Each number is 128 + 24 x the weight over the matrix's rms, rounded and kept within 0 to 255. Layers, rows and columns count from 0. Numbers have three digits each.

# layer 4 attention query, 128x128, rms 0.056, rows 50-92, columns 64-127
104093127121132123088134147148135110139107141112103087105117136140116138129137120102119137086133172138122129091109081100128112122130103139154113123095132125105117116140111120102106152122151099
111155126088113142098161167124136112121094118119115110152157155111138181135115161166137106148103119116100098125149131143135118122122127140141147134132128118168150168128112074119101113093116132
141131136161142124117137080147109138160139125126135137126099124145150124131142146132130121124121131118109117167130123123135145098104117133107098182155103130132105122077130136166152115149145116
157141116140136136128151128137107137118103137129093135108106135136126153152147135146149112147119129126102132101139106138098131120142104117157145147146151119116124121136160138117155129120089114
111137125090112121102127124096149121162097122127149101122155141151126164130147136171158136135075161123116106101103140134153116166133127140121154131100127121126144169159133119104129127076118120
127133183130141080158136108167140154116133127124168129123132138126153132104120159118103111131135095148151179158116107191133145096149148112106115176131136106127104120101158149144149126136138135
148120142120132127123125128123173161117125120116111117141113164114140130142123133170146150156100145151140115112123129159154129146094119105144127136149119119123135105150112092100143145095115091
152118129104139139153122155135143119136126146150129101128130131118150146130139126132106162138089129105149132150116125131134124161135129110149168111110121157122115162138108140109120105131132111
124141078119151111132129107144122124120164117131149144144120123115153095111149126154131141130094148126132123135147147117107140104104159144118133148133134115122117124111132147115154135128116118
115137123141146112143151117125159096150130111146145121123135117103132100113136122100155135113164129127116153137118126120143155112101144100134131143117129106129154154112132116138151132182152125
122133167149108118159141139106133109121140130129107129147154089141122142119158156108161134140089120136128160110132135127116136150109169151129129136118139129176119090135113153152145152129140201
133153140096112128123109117098140139120126139128096083135124148140120127158136114123114142122109132102146131109147112148116104130118109116115140131071104094119140105131116159094120125100095113
127120142138149153117116136154120114131118118093134136136147139123123137121141141124158160106128162115166132140149135155154149151132129116110123111137135099189131133157141115115123107140137116
141113144147172128168141171110126154101164157143127103125130142135130138149131128127154158109144106144130132137134121131103117151140113127135115135149138132139142133115146133116142149114133144
144121118142113131099107122130115133136127196125137123139157130131120125132127113133122129129129118139100114115119141136147109130109098126149157170133139118107123124144138149095150140121146128
109146123152142112111142100109123144133124136158119126112149103126140124130158113145120102144117138144120111126135126132142110132149126141121161152134146125131114138141124102123162124137140103
129136115176114122104161121088102133163135138153133140146128123093125141143171137128107170134123104142123102165134137119124109139141113152149119119136140128134114126141109102153117135142129134
114145140105123142121153120121117091154162123133136141101114119129134111114139112117168136119139142133146122153100147115133131141112100115113126114109113138138111135100107124150125106143130133
133088098153103115111107124131131141129142109137134112119154108148133130168099119127116143099129121127154130132099129115111156135113092143144101128119120105141123123141113161123137147118136113
101142137122120141123104123074121131128137151131119132153113162142139126089130130136161143128154133132103105101126166140141151104107115156132150143118106107119117142119124127113116116161118115
123118130148114124109124093093123140155108141135126129137135108098101147147164144130125160114137127094122144142129141109124140133120133122124139142139107144115092116145112128159144108132134119
097094094167108141132141124128136117146139133156121120107122120116127132126108132151142125120145161132153113120112113134103129117148121141153150134145129167130121131146128134142168164138156133
125124149141114135110134129128097131102116132122140136123126114097080142097165110136112121126159128111137136143129147103099073153110126127130165150103147122101115135144148146119145128130151155
133097121110122143123121105131125111120141127117150121107135120123136126108125133147143096125144123140103136154161167112132129164148122083164112087085122118115114081135130105148100111116114162
125138143125162097155129118135123120108160096078131107114152150140201136162114136143145139138124133143107094128109170112128151112136129141143137118153106119118148115131132152137124130144127146
127090121084148131140114123172111147110139102080134110131116143150120117140107144108097152109126126119140110144140103138131117119103127159153128115121142147131131114099121151117143152109124155
148155129074149169143129117108096092136132116137132169103147100111182107151137131131130137160149132116130111084154146146140122131135149113104138111154130104134159153142138164101104130150122140
114144130119128138146106139166122133172136128113134114145115116149123112108086120112063125098102137131152110113122066150102104100102115133108151146142183120112132134111133133090110160096135114
130092093140155110123125132096125112128143142130159150115118127081158114116106111149139128118178144112145137133166142135131131131112121128134106112148099137095124109147127119095140113153159127
118180111136150120120148110147152125150171110150136121140150189062144153152092140172112156152126092150141110133135130086108126093109098149101121114168112120149104165139180159081122162142111108
173199123146147147142120124145134110169101141153105138110156157088101110141156135109083114126156081100129121079143140086104109110158101134103141155113140146127115157151141152142078148133158126
155164131147197123091093156119141126131115130171108168111155084098120155165165128123141157130162090158175166114146157116122139172127112126143117162174154079129109097146108147104156125153134096
147155110101102105102079113109146188127101141133133104128186111104150085098158096116149127154114130136142116177106109079089121116099154141114118114115100132148095150074118097087098045058128120
072132131126102141122171106141128125086157140163147086091139099108166133125088083155167133140154098138164110158122142155092144140163092141128143152149109077134096092095132123092141129160119156
112109120092175110108095135112156137119125097101171092120083090173190205141153130139174126163106166103156143146190080095129101121134145133155111104150170088144166103094113130128158108123086141
073181091128146133106128134108130068127114110118160145138152042125119122119101093055165083171153144132135164060115168140170189129152121189147089149092088087104102237135150122160147147110156144
069114151126138138163068139108086156162141146161087074132170118136119109152112134155114147110105137182142149091147102099104082104128149191138103122140114144044162028150163086175044109046143139
151116098109096172130166196127097072160099122110172084124099124108106118148187132158177078147098177164126187059140113192070152061118113099092144113190136175099105140106112159122101121140128106
152157141067096159080167101159150137116160100153097068111169120133143060088060182098073209142133123114152097144131103128096148121051101074074114114143118176134127110132063113164092161131130117
172166124194107163153108127153203120107145176153093113130106120177177149055171092097125188058140144133165093082148130123194189156120089121139128111112137132105171086122157207148127064150191122
233111174202121075140127087071103098147120092158083146150167111156129175149139125115150172113129116108128113110155110164069098124123160160138136091156126080083127125096171142166158139140107180
150161037092159151115118070180118157142134174165175214121104154174079105166082108191047095133118129115099115146050168103068120083110184099244074133153174116186170143106174145105128127145125100
125148198118255104140185114096176149108151045129150116191140202065107065135136155108152129154139228110102102134083126198145124157143100141088196134120127148135146140101175158123071127113103066
# layer 4 attention key, 128x128, rms 0.0561, rows 50-92, columns 64-127
125169091100099141112115106113095095171120133137138081132134134135107161132149135126162132127112104151078113112121127123135128133133113117110144102097110137157173134167124066139110093118120168
148122077106109139080125128128130115132132100133134079101101106137136135121145125134131142115123154108135145073110120098134151128149121101130153136117077116114146130161146142115074159101104143
147112117134136094102151116133121122122144128102153180135141127115088105119123117131149148133119132132115155138144111114125094159175161159117113149151127125139131098125095150123125127102122131
147140162148126132123110128138133124119110155125141100141087156138154113115131105117158139139132134116112109099126115122140135134089150127100114115126139127127155155147113141133109154123110131
136124173183183093148131084147110167112141131127107188100122118137144130126137116120129159129168145123140178168144124110061172122124185109105077118170127145147104098068102181147132148149162118
128104136130112120119097167121140125156118127123090126127117119116113098154089095145140137149142157138140125146125108111141107135107147168142115155135122106156119122115112103111133143142151098
126138120132132118116121118131087139165126152127136145102131077142110134084125113143116122116146134144142119123165132098145119129104133161139089138131133130114136139094146150152144119142130106
134141096144099113114136150142161102104136119111141113115130124113108116134127159112152132132112131110119097123147119121121102120109119126135128129124130135115141138101130099126110146132131110
124141099071120153107128132121139115139108117116117089143135121127127139098125144110138118141123129130121141112141101124153085142158113142139161104105128157136160128182138124139099157102138131
112117133085107156130138146140136120113101122121124051156137129133119166100139101124133135147102124125128131076118118123133126139116106137127162102140118136130124128133111144094100121115121131
140131106101156150100100137148131112195118125120136099144123135126112125091134131099151087154102103112120137097117088131167115126142124149141132108117097107076091130147150122158130096099125108
119112118164161148111100117114109137117148161114113181119119153122136134130147092144124145155129124142120139147096141142149128084113153118143104122155108162133109123139126117115141126166155134
144123103113108117108153156089162102113132141138147116148155120123141147117136136124131115143135106101086144118126102149144119149146147123142095140148089115140138118110132127118118148139120133
179127143129099133123137119122129095110119104146120164144131128160135134142151109116104109145146151128128105095161120152138126112137094152129114123096100146123112158133097119119099121135110127
128130150102121127128117132120116124167094111117116139104116118114140135127140111096111145110132120125146133134116138142118132125143178137116097090106124135144120116122144104144121118147142133
123131146120154136148156127146126120100100137136152135127128121142130123141148112134119123132148112101103136117117144137120117129146135154123109118112104154155123120129106139161122137140127118
140117121094138132138142165167120140111104144162138130134172108140109128143121122139124112136127150135107148116118113128146108111132141128164137135156130122136141132109130156132118132128159136
126134155123138152145143144128124153085129111111115115138123099132138131132135126125116110133121117117116138114136126128124124109159161151136134112130148130118147141133134142119117139147138116
146140115096119106157157151141115122116107132141115142128134119119154104129152143129122136138098130115104137105106106145111097116150128138145146149138118144119148120107130150131112132139147135
122118103140131133119141122133110097122142098144144103111103108143147122112139149105107108128105127120106123128120138143111107164169127109130122136142142112159138119138127126127140147102147128
126135136133135134119146138149129132106157124154132131126124124099108103144107106119149154116124171164121111132121129124155097112108113111127141131149124115132112137143113155109127116134099120
140171145107127122139105115088146167120126137113148155166138125117081123136144124137135137115119108126117135128121122080151125121112087128115121131156108091148132136129132116141108120109137109
107127107157162127121107139132120145124140156158096124122117148127108144101083127132132118162123130168119100118154130134165144098100131135108144105154130127118135120115105120102161125139106127
133134147131153147141139150115119123135099122107077106109104137140141112154106137098101128122143152155138118103117124141100100108124124150141110167111130148098120135090113109130164141164128106
134144109111097169122154142166121131144131123135146111163100134104114092124110143121116142121119132129101135138129129141141156139140128110148156124115133112148138096128136105108142125111157147
108183088102101127152107143119136111111115099099147124135102108132118146115147134141122133118092107163094119106129109122112108116155108152108192114094122107118135098108138125150133135104144122
145118174103132135119125172116155102109142136133139138142141117122103135141111154062140108150089158137136127133113177119064131138156152159171110153140166165106115116118140140103132120137118128
164144130117125134120128119127147122133137124129129112130137160135127134158164104164145149118131129132130127157125141129104118139137110134112153084103102101138093125158146109117146138125140130
156162159131117132146110132148166159115157116121109112116130140092139115157091108141164175141144111137100107154122126146119129120164096135104134138123112099109109077124125127132135126160123094
129116146134142166134134128154129139166122150107156106097156140117115144110164087131136142131122184092211152163112087107090148193114121120142090137155131156166132154130102181106157111111134157
140148117156135094111132106141105079135167121117099117100128146146158128106099125094085080131112140116142153110102150096161114128168154137144161114150099166153134148129137138143148140118112116
102114124155120134123126140112111156161096068113097157134162110071128141134131151095102181145160104187151132118121144107113136120068117131109075163136174118119105126127135126117126157131132127
155137165106113074154068163131125139124132124138121088127095114159148109108158117122139140098168120073133150131138138119097129115129125147094157102133165131106126179169128093171107107094108102
185123152129110102154138153192165106140188127165143141153141128136099162133076093142138182108115082139117151174139143144131141139165138111086050145160135095162140078116109168138132128166145131
142140135097150146127127141067137134125134121136121095128136146185141169132093095129158118176148077090121135127130146131102135127167141116144171114144120099155171116146117129103146157156137121
153134136122106109111153151073070097132145129113092128164106152090138118081154114121133136086195144160073183114122169175133182154106110151093167165094162120160181155103136174162103101112129159
116187090133143095087165125133157167105136101144138154144131106160145129209072174127164075162094105197169137097156145139175074126116141153027095061135094109094166095154140121153124158124148157
134149147112117177087107224091178124199127157189117149118169142098135101139148163049173095107158186134153184116162026133125212092095082118107098128167089131124113096164193156085146105149175116
077154111110094159133159130128091071128075047109245089078193098136123132196087139143140171208148130185137120112184063131117181162146102121084113084166146192149094140194084119148113138103096106
092075124112135123162115087084121021198099210092186156114102082146191168125074026101160129137136178129165103117107094147217134154112094136106158140099111055103171066162136156186090165108165076
195170089125076171123118097101112125083095070184078160101075081152139139117147161149123148072113142074125160123168039148172128116162074126158124044070077140095194184157116102132160115134128132
105119147085165119057158137179179174112175147156143186138128126142137141170031111127083134143165114103064117159108190114099140123106105055176079064174154068129160168158173102168161145068132119
097156121089105145092127075117118099115181137061142103138105138106127111100071160132112120141125191151151124126075079148103138069172122224039138144090138088206084175133101191109130144152077106
# layer 4 attention value, 128x128, rms 0.0565, rows 0-63, columns 64-127
132104140128102118124121056144117096120118112126162144109160103148059153127170133132133106132111101124103131147153100059157159135115103058123158168115093121083162132089108131113147149133129176
176083077138126108116139168125117185143120111155121125071138157133109164125130158075127112127106126087089183163096142161159141117154166134113102104134116122116122111100091122169119143124118111
104118095130123101124127102114127100170135155122133174144100103136118074091150117169136098116131113118160148131153175145130090116140104125148128127090110167148112119146125109129120110125132176
095119155107096102129109119124149148094080119140141076137119088112143133165129133105139116140184130109097124118155117111097171029132146097141092103173118132147108153107154134158100121167116128
161152115118125166136091116112112130109113127157157142155128184092123076097087146112135130119123138154145128094084100125141115144077142165179137150155135145137098145120159156137118117112120112
134153150142143127155171153096083133133151114120103105110155129074117122120127166117097113127116124120122145102148126126096178124107112147141125080163144140128104128117122104169084157135172126
103112114113168136152165152123104121141151132104113178105115105138136106120113124140122148128124126126125118128081091147186129141127090107140155174143139130125104105125102127073142125122128151
094160136127142123141125141140169182131174116117161066081114126109111072117109137139127171127147154152095105145164113131142199121134143106141135122127166077089109094096154195103141189137106116
122050147125130063140150121124144158101124166100165117119093111140082106146155120128163139153154132142134122120116130097162155116147154133155139082119111146154126101132118117115132121154105168
094093129129118074150105129120112191133076103131130090176151083170145138173145176127111131083151101127162117168163130133174161148096156141156149111133126107152088141109125129157136116169127148
089167149106102099126139107103135170133103121147102152126120097128161132099172117162114063179127135124098144156130141162108136143137093136151160152141131103163137142128102130125129112196159133
150133149133134170184155122097102109159108140093096125167134140118103119088130156169115137136091139150088137111110125100121134150147121166108105124131146120175103127135164160119126088135159143
124139098143126138099121124099114111107101073113160127136157098150172117157149157132140109109126138135136158156138166120108158109137127142105172138125134172156140092140174104155192123127100110
142096127134104120153139106154096118169096134140134113125154152113112088124115121137157126133164137077148118164094100131121126167117124071108138100119077094091155114150116131121145091116155149
140125157100165100118159092120159103138124145166207087134124156070143155137140146122116143104096105107134124127137101097116094154095135134076102085142104158172135132140113129109128102092091124
143131105139141104135111153111128110142088149142144153096128125121141127113173128142140130133147100127120113152158112106157145134166099134111160167106165109110147138154052152121171146137111100
127135116084133126115126129178145162196104150119169178172079107163167116083103070179149166118096100160132125149078175141167049127152115110132113155141146147116093153103106160150117080073105155
112174140135126099134149116161054176124122145116097139144156103135143098135160132124142130155129148159131132139153143147105142110129112144134158142141100118126089131156121161146120121127109131
134166140133090174156127130100128104133123148155131116138111146155130117125121131085179144119131135131139106129131104102128143134113132117094122124135125127147117116130116099162124140148129126
083158161123138160132109129109118098091125156087168110152182165133131138143159142121123133123147052086156098157102120119139153150122142142129131078147119139131118133092130097154114140135128139
121118123143109105076154145125118064132163161132125137115143160124156148148106108140167132131151112133095082130106164135065151111123099111120133131095094119135167091118109126108118142128115127
119081106134123115121122109150134095145121161128102156142082143165107145124098084067112122123156088115129109129117116131098129099150115128149174174076061165065108146144118127127184083139162158
126090139119125134127119111113130139104157108098116130182098137107117141157163168108119168124118141159153165130140112140154150134172125082130133157154070151142124137136093129133071082114152144
122117133101099118089139109157127188131120158133118083150121131141141190137161115133134114105152155126175100109130093150160147079159124090148087124109158166111114149102101148129142131137131202
143105150108112090140145158103103152090143136123142079118135121122138140171120117110093116134139137119152156135151124153107115067150133172105121159148138140108118116107121138135167151152138139
185137112133148097102136146099105141077156109147127104112184153132078065136173144119138116149147108058128095112116136110115113165127114090097149143145148091116128128129140150134161133110164107
104115133125113166124133108115156161163150181158154112091117102129145143142127121083112136118101092140095061134129140180117135141140139132134129148131135184143154093125115106132134159122138149
154077143148135110152118146064131152153115138143142133116097140140151142157084125104134135128148130146138200143108147133195082115157164168097102132140127133138118107138158102119120180181129114
111150121115078139129136140154139123104151157079098118123104125161123173132102136107082140162149104101171130143101136143162136126141096099126132140156077142133132124107158151109172102152124160
115082109098140125151127103159109177137117114105152141180083108154119135098121063121149145150128100108151101101148122099152138115107136138131133175147127092141129142158112128112163109113130119
122112119113126131181109140099155102125117149142141115149144113137122125133153168088115119094107141165100163119121130177128160110106105130146110125112129120146131137143166144074103122149097114
146116160131103151091089097065123156142139094104124135129130102109112140102123111130143144133158125148106108124175113127147133132105108159115137104154121118073115099129114126174092106121117151
104086122149115148134129125151136132100138114125152173147162111107120122117165110102098149165200168156147149132113151125125117117131119152140144106152117134118151145121144091141152112151131169
113123121138148126161083142128154113080117153145087131100171118109131108111124149133163158098101145104119153129108139116097142130168103163086131182163082139149154126137140132171125137148158120
104143139127142152153107146146103062129146124117118127116120117111143116111163079148117125137109110133172108136141153145091098171112100086149131130128148124112122114141113105130154114091181134
126117121144171120179095108169135137128109097126114118193093111188142112119133128106123138117136102141159140133150151089096158133100121157166140130126133111112166121151154154084110111112153188
136119152123109100155146109147159134111114147122126096151173146132138156191152141108094156174120126114165153113127091102140137100163127141139126131171141117144128180121122208121135165139128085
154102120141100140111158114146134124115070111114124157148092150132144072117128102152148168140120173106125101131137159150154131157111134185123098116153122162155095095157131133132114133092152120
117105101107077175109148098100161124157163123130118141143109101080145116112122133120157144121095114118101147149115191145174116106116110079096072133144111160130116083060153088105083117118097123
130137107105130141170178101118154121108145150164120134111138172102150124157112139154159140135100118164122149149090081152113138113126114136104112143160105142126119133125129114144060115124147138
135121079144108120110138138134139138130116131153118084126150145156147105120128077102104112095121124141098124099113131100133160111135145160135103115141113088123137111124110095107143136076153108
162126124123143126134120125111107100153103117142089171162133163157171132141105145133171142125089113143161110099134105083106136143120114139109111077154166144084127158113158095105140122155122067
092152170177112140113123152169157133196149114103112139147139096109108086058134152138127063164142107164144118128104175139110149147161116168132137122169184122122077135154117159122132123128100135
104114153111181108128124126139142101120132166106121105109153115122104137137123119133120085106141170148156111128139115123127154106151148148113108104139163114097140149105117160141107138101099121
160102164107132189152095139118175109137110099161156097149148097136147123118090134096122089119116072152119145111137126125129111145103144110129138091106114145091104144143132142103125163105102121
132128120135146137102128110156135149139125152098125134123127097173124119123117126130105146139127113108117184107136158132133126139150098153101139135094154139134101102127129148123115151150125100
099156132147136137120118115142115130152131131112058105166099149146171122136096126159160124140144124172156100101100082134128121118125118127164110121149077135135130121108094111139146095119139134
140117102120168147108097152159160120120095143153128133096142184130115075147096117135121176099118119151103115141102084137130091099163060101066131110128096128125133130106120121123129205136191101
130140108109097097120106119112139123117134136154102137170089100085096129115145167146181114168138088099135175146145099135138157113121120164161118112163118135170119155109147148101132147151090143
137079116157109126113113090138093110161154160154170160172111106106129137105087146132156107156113120100116137133103102118175099123096195135103104135109134111135123127154076138154143110138127130
104111093160128116166162165149124155166142120096124138111129128145126112102168104124156110142152069128129101151096163110148078133157120124126110153100142108119166083181146157108159124107154145
169121112143118145106116138159182133124110128133164127117126116101127169160139136175168155124099114142153160145135132119132102112132107113108136131099103150131105085115150157115107144120154115
083132122147124184119109140122147128150096118111126153147135181145118140168123132152138160093162118145152153096124152157118124170094131102130111141132122110156144113151127115128122121126119143
124146086160142126155163162120082149170103114147077114121196095189144152108112091135143127125139113143104100120078104162197119126121096120123090085086156121109088111141069133124160087127129113
145159137134146173146124169132143136125154131161139114080142131119166142095108143152139037119096108109084129133129103120164068149111124102138110105131150173114094127150149143128117148095088092
139138098155136115114142098084129161130127095122128124118105150142121102122113120150174159114114094142152166146138099119154113152172117150093114168130119133139145161108120096127090130082139119
117125150147164111180169151167147098112156123162088131102145135103132103110124150159158105141115143140064136132121113113133118136165128125139155100106127149125104115138091150122130166136111083
172120116114161157119144151183152117117149121118135131130112170150147157106131160139153152088139094121131141077089130143136126165107125152101108103172086111133145150117131129135128136125130126
108113136163130124103124089142094149138114120126145128129151155133143127168129172135143085129124114132097136119115114135164156125143166170169133150147138127160127133101171117124150141136170121
135103091173138099094138085121130137103064121114134096192156147144122128118113118094155167135127155063138139099119097093166132130130211140108100154183113094110132119142132137128110145112120132
154084118148114108078074128087087178165126229132168135176117149130113103143078062118186143100134117142112127118104112100103127166142120097115136106152125126089171096145058111132148056107185120
131097111131119112141145167207134089107118101082125134137110141169129149120143120161099120105142148129073088136136140142143125178076126115083102108140125120145127130134116101101186106107121193
123100100087085157120109095134141108147166110145117127084116146146144151128105112109161134124106143144139155163156128109134096114076115081150133149136097134152112139142137047116104139096172133
125141157158145112147128202127083120128136152098087089105169144088150111151148143106149113123131121112146136092119142093076155178115139120130101140155112120153131119134128122167135093123121070
# layer 4 attention output (transposed), 128x128, rms 0.0699, rows 0-63, columns 64-127
129143137199144042065106088148106114080125146125111120118113165125129180130093146175202208128128106097161073153149140129128176086118163118112144129061092161147184150144132130081122130091160134
152154153158116165147123113101099124136109127109130110155093112144099057104160181141127114154172126171126129091169134165111210103095108156092161116113190095119096103098151166121130101114147115
092130115093161069121103119182175140129140109116162148158122132125123163140102126133127161142152138142067126167172126103099079153134142119105116093106123147084121108146138090135115125109124144
150149114118132088127170114119110113121143139088116139146108197144169126123148108136145167180117177100132196114084136149177105106182137157080136155164128114151153113081140140107093135119139092
101129142171114107141155189125140106147116089096150111081180117183105142127084148031088109143176105118138161164145089111160102124124058146105137107134142141124106158086204096112110167147092135
115141146176114183113126131113085128135117120134181091146153134104127154134108139101104104157156128099152178120108112156145177133133128124089125111169151082145132129121083147167126107148099110
150117139109160168112138144161176163118106139135083092130131108126087145137124161124158141101094102168154091127151175105128105146115131131181110124113129146130137139145107155138139140104079136
175108097095131200104142123067090116147127070137136136132121165113099100141152061105093155129128128091151099087128094172154123149137101196118143153123131145110150147133090177112108141183092154
123142136110100154133138121107127174085130122062153143133115175090103126131166134192091148135148148115134141141139157152104155164156086176123090136109162077108145102129114150113082119075109128
101179187135150070103111112111086149119138075110104145094110229141150079129155151170133146100094114137110114093132163102115119141132132116129132142118123123094153131158117165095147089062113101
139166132123172098130175141139110145139145123173131143169109116099096128178117154170196168138082137131066137142128145135127078115111141144126124102173106094139146110157112168139147103158098104
150141128129146192085112160172188135104140149152131146103143180137120150128082127107118133127139140157155139167128156130093131127126134110133095123172113105129101179143134102075128145133076145
118158124111150116130171133094123167171090116165130163131136146138133094098119158128098096175109131134117089111128122162135110142128165121151120160176125136121130129124133114105120102082155113
109142142152121135099102121118119083082174162094149148129135103134131114122144132127134130124185140083154126123123144057092168115118113120128145127111150116124154139146090113100131120070134136
099102143143062117122118117154134147141143141131150123117170130147160120075097099122126113080120132108137169154114116167108125109117160120140158127073144137092119119129108107121122105123186140
122120113112135137091117049126171134156134121155095133111118113114073084126168076147133135121095123114114107114088057103105131154139135147163137072071116120104112119149119109105168139124157128
127115149022173097143139149098198134133105144096132161129136154129101129114138168090105140065135133126105103206174179105156096147124090163095120085118154133145124152176125109076109146175171143
167126142111195125142128155128159123131150154138089118156110169197148132123112128162115171122118117077121122097152126136141085150099142126145129101158153170205126107109115115119154117109082119
095175110173130146133097175085118116160091147071124094127106149142126095137109111128125136137132136166131115124118083074133137107131098120104140110129120125116119137119090111136088083126153073
118148168174119135120142138132151091140142109155110132117114153154152096089090136087132112097142132098122082079123143109131135104171142116155112148161140112119140146142160125149167119105110139
107123080172119113146086147117130155150130176137147125166126098076134146152125110109177139145097138107095100128118160092121132168116135131180119136119146147146160110168105084155147109106188133
079133095089159047139096129178136135148129127066155173110121119104122131153143101184157157157084115133146113141104165119104106126129113137077163132094153096145141145150097093148090136122096112
150121159142114113105130149189140184140104167139173126097138177128172178152111118195136156096144113089171133139121130138139129106152115135163108126134090085126128148124130108157148084101104118
087181176104137064131108128119138142108124104123143111138098147112142125152156116136122115131106111111136171136124129120120131107140148147097136149103122125055109107145171150145147140091144132
125157113143122154158156090104079129150132082128097137125109150144091126103185087159127127179135137119104147113140150104152127151146111153145137138156142138096112129075117177135111121131097109
098106120151125191127146119152129079156150129088127191132122119126115116105116140128149100145149182093138144128126134095069163142099079158111168156059138105128118088113138165109116126120160118
121076114085137112145118086141115167141140081140130106100097095133117133115158116127185150121126144154093135126134121142132144089115150132116106110090171095120074104129148120152127087133139118
097132170117115163094141151155083174153132086130109162121105136126129162137175133149084131169131115125098126142152123126086157162147150146153106106144163118101113166082130107132147113139157091
129159129109158081110115086143138170083104149115114167131127102130205127133118092150149144122103119110096078139105155130141117133116115119120130158127116081159155118176126130139177116114120090
139123109093143074129138086087121149111118101101111133103155137123121142138149139162149121124088158110138093148100150075160121167123116183166124106124152102124132125149130118155122155136090114
089141145171119085126127130161125139101146129071140118155145097157130100135188141130119116151148129158129182120140105147144106108147144121138145128143072159138070137142141092149141117130124075
081142136147152143112147169151112107093081105078111126184127171115127169148158097101139123114120144104088168115097126189146164112154104127094135155127122099103150166111165064113142066118142071
151124120126108119163114118148119127111129176097146146139117123121171149138177147152146125190136109135087133130157154162116142143156125150166135129163108100139148146119113171158098114148125103
171117135166095108153148151151130137125144126182148147128134122136112117161066149112143091175178120144105165131137133129136130127139115089157075139162135101165121133114155160105152107087120130
128124086113147095151104158178119093129186174102156111120121093148157131093106138088150100104147120137164107162174157137118178140111160073157152124088104102142132084139106097124131156137129168
187113081117153025099150103127135128051145139083158179152199155077140126128148160147106108102111148174123138075121152134099155131129165117134149116155123129145132142123153121131096100155104157
165150166163130104164181108120128128091146106124119134112111157120144113112099114099129135113142094116168168150125097104109127117152153184120115114142156092170118104121107149132117136156140137
123118101145168120127122170134150136129131127123107151137119154117143163126126130126122162115135110177104103148113140133166080116100068079144130119143146118119126096119122121107121140149115151
104111106094122192065117169136116172115099119155132141141132119191121187148151164113174124107145120159104170094132130170167146108126151153096121150133120163129146137173105091133136078093160130
106117175143130137115133158119129104137100137083174128136121158117151167082086129127115108101179118109149157148122114119074108097148086094107130098135119127156070145148099130173172131144119126
114117124099103119152123098076127115183107099095154183119118117101147105135153123109107125107139137163091166156132143119126166131165135148124155139114106144089119132111123147125134132147151099
099105136132152146123138107130095123129140105110125122125134115097141124113088109125087135126178151148126135185066140102116117164135155121147103153087185139126144137079129092130154147122132107
140156100104179188123130166118123127081141098117090115108142133154114136137137173059109128108075118116078159116130119099097061143116089105148133082128122103151183182139126132101143149177105177
133142135131129162120130156137110077151127111147115133109149125053123140085148125148096170147152167128127138123134145138142140136117120125126138157158117122111153107135109148123090122140147125
075150113139161126107124121122118123136165097095120121123099095160120108147125119080132124119122120107127168112132104133135142093112164136132131088170149134109098151112141101136125124144131108
139135158114170170148103137151116122092161075139143142094121155116100126088143150144128133114120119172146091133139102115107123134098104087121136130141154101120082126140119121095149097123115130
136141174127130165087093135117123139124124148123175119061148139093170114183091139112153135099134149098073122149123149074122122175111089117126123105174162145175136143099110088122135152106097099
153112104123123119151111156107119131191160133134145152135077119119119093125152065117089141099163129147158130167118088144147140086130085121138171135118136142097111116140143115154131160145134115
150147169127122101114120124160122146100117134119103128108152158169136099176101126150118162145126145127134143168117101174153098132173150137138108123149164169145106126158154122138123168133117142
111116139130088091108113145076179125130122128101087057100144120140086120131151112113134152114143138106110157150121124125050148150127155144131141094188153120128126161125141124136122126119131164
180125147069113131148135087076168137110153148120111141155088135127106138144120171114144138092137138141117123119159148114084164154138111100131157146110105099164161131169110137162136135111063125
130152120092152177123133103152123138131116115122137110163082106146116116121130115137141157138137151134171143167120090114136115127157090117147120112103137138104125114151168112138085148138168132
128113143116144134114106134123117124094111099146119143125122106083169156076125139123150100150141126154130112121145143116121152102142116156165108120106139130124152133134124075115107102150126103
106152120127116177139134110097157095115138104100120119086133151133137107160165135115149095089082165121138153073129131098086102138150152085069125131123109182159110105135095129119156166110115094
103102097133099158102153127140143120148123102146126067098142107137116083093128145106150128125133190119129155113145105199137159127057144122117140109068141148122138101114162108106166174135158143
123097167098152133108155176095115122128066131135147141131111177110105142129086137159101143122142168109146111151150109147123099134157103094140143104095117143088103135083130144119139112124123094
099141125155135206104139095145125123133133136124125106129139134092117095100135189134127168109120145133107091159162095137074087131104123099132100113121162115142147137134143127115170160168077173
163077111126147168147149138115127135083112175063120148078142099175156120127094105144118090143151126135120126125160156137132158135089123088119148079156139101124124168155146105081137141111109125
128151129117156173081177168115119156149116062161124145148129139136120110128104120122094138169100128161124070134139104102096175138162134105151113109150163118140127117129135116098125121131085127
123075149165131079117172158108122159127168132120166134122111141143137147124113102150068111138148121183173138115121124120140120124162121149075121103111143105137108144101132147129111146142145139
104110141095078110106113140127125091177096117143154174086117148124143127177136100145159101116119156130119150147128115058106168166076120143141133107096125117153159165113108111143098104087179112
141088118140146061156099106117195166091106212113107111085130103124136120106181110097122129108124101131152114065144213137123113132076147065132144093121119139118129111163125095098132161147136154
095090131132102112086110069180095140147092094094161134124116059092175179161091179154135109112107143115193108143112086144125143116072082134096110151118097126094130118092145091138132173107129075
115084138134106150104148128106100140143172105121088142120118127134167115103111126155113109137134120134101158126135139095130171122089139092128151109123090074169099127117096117131100140114135144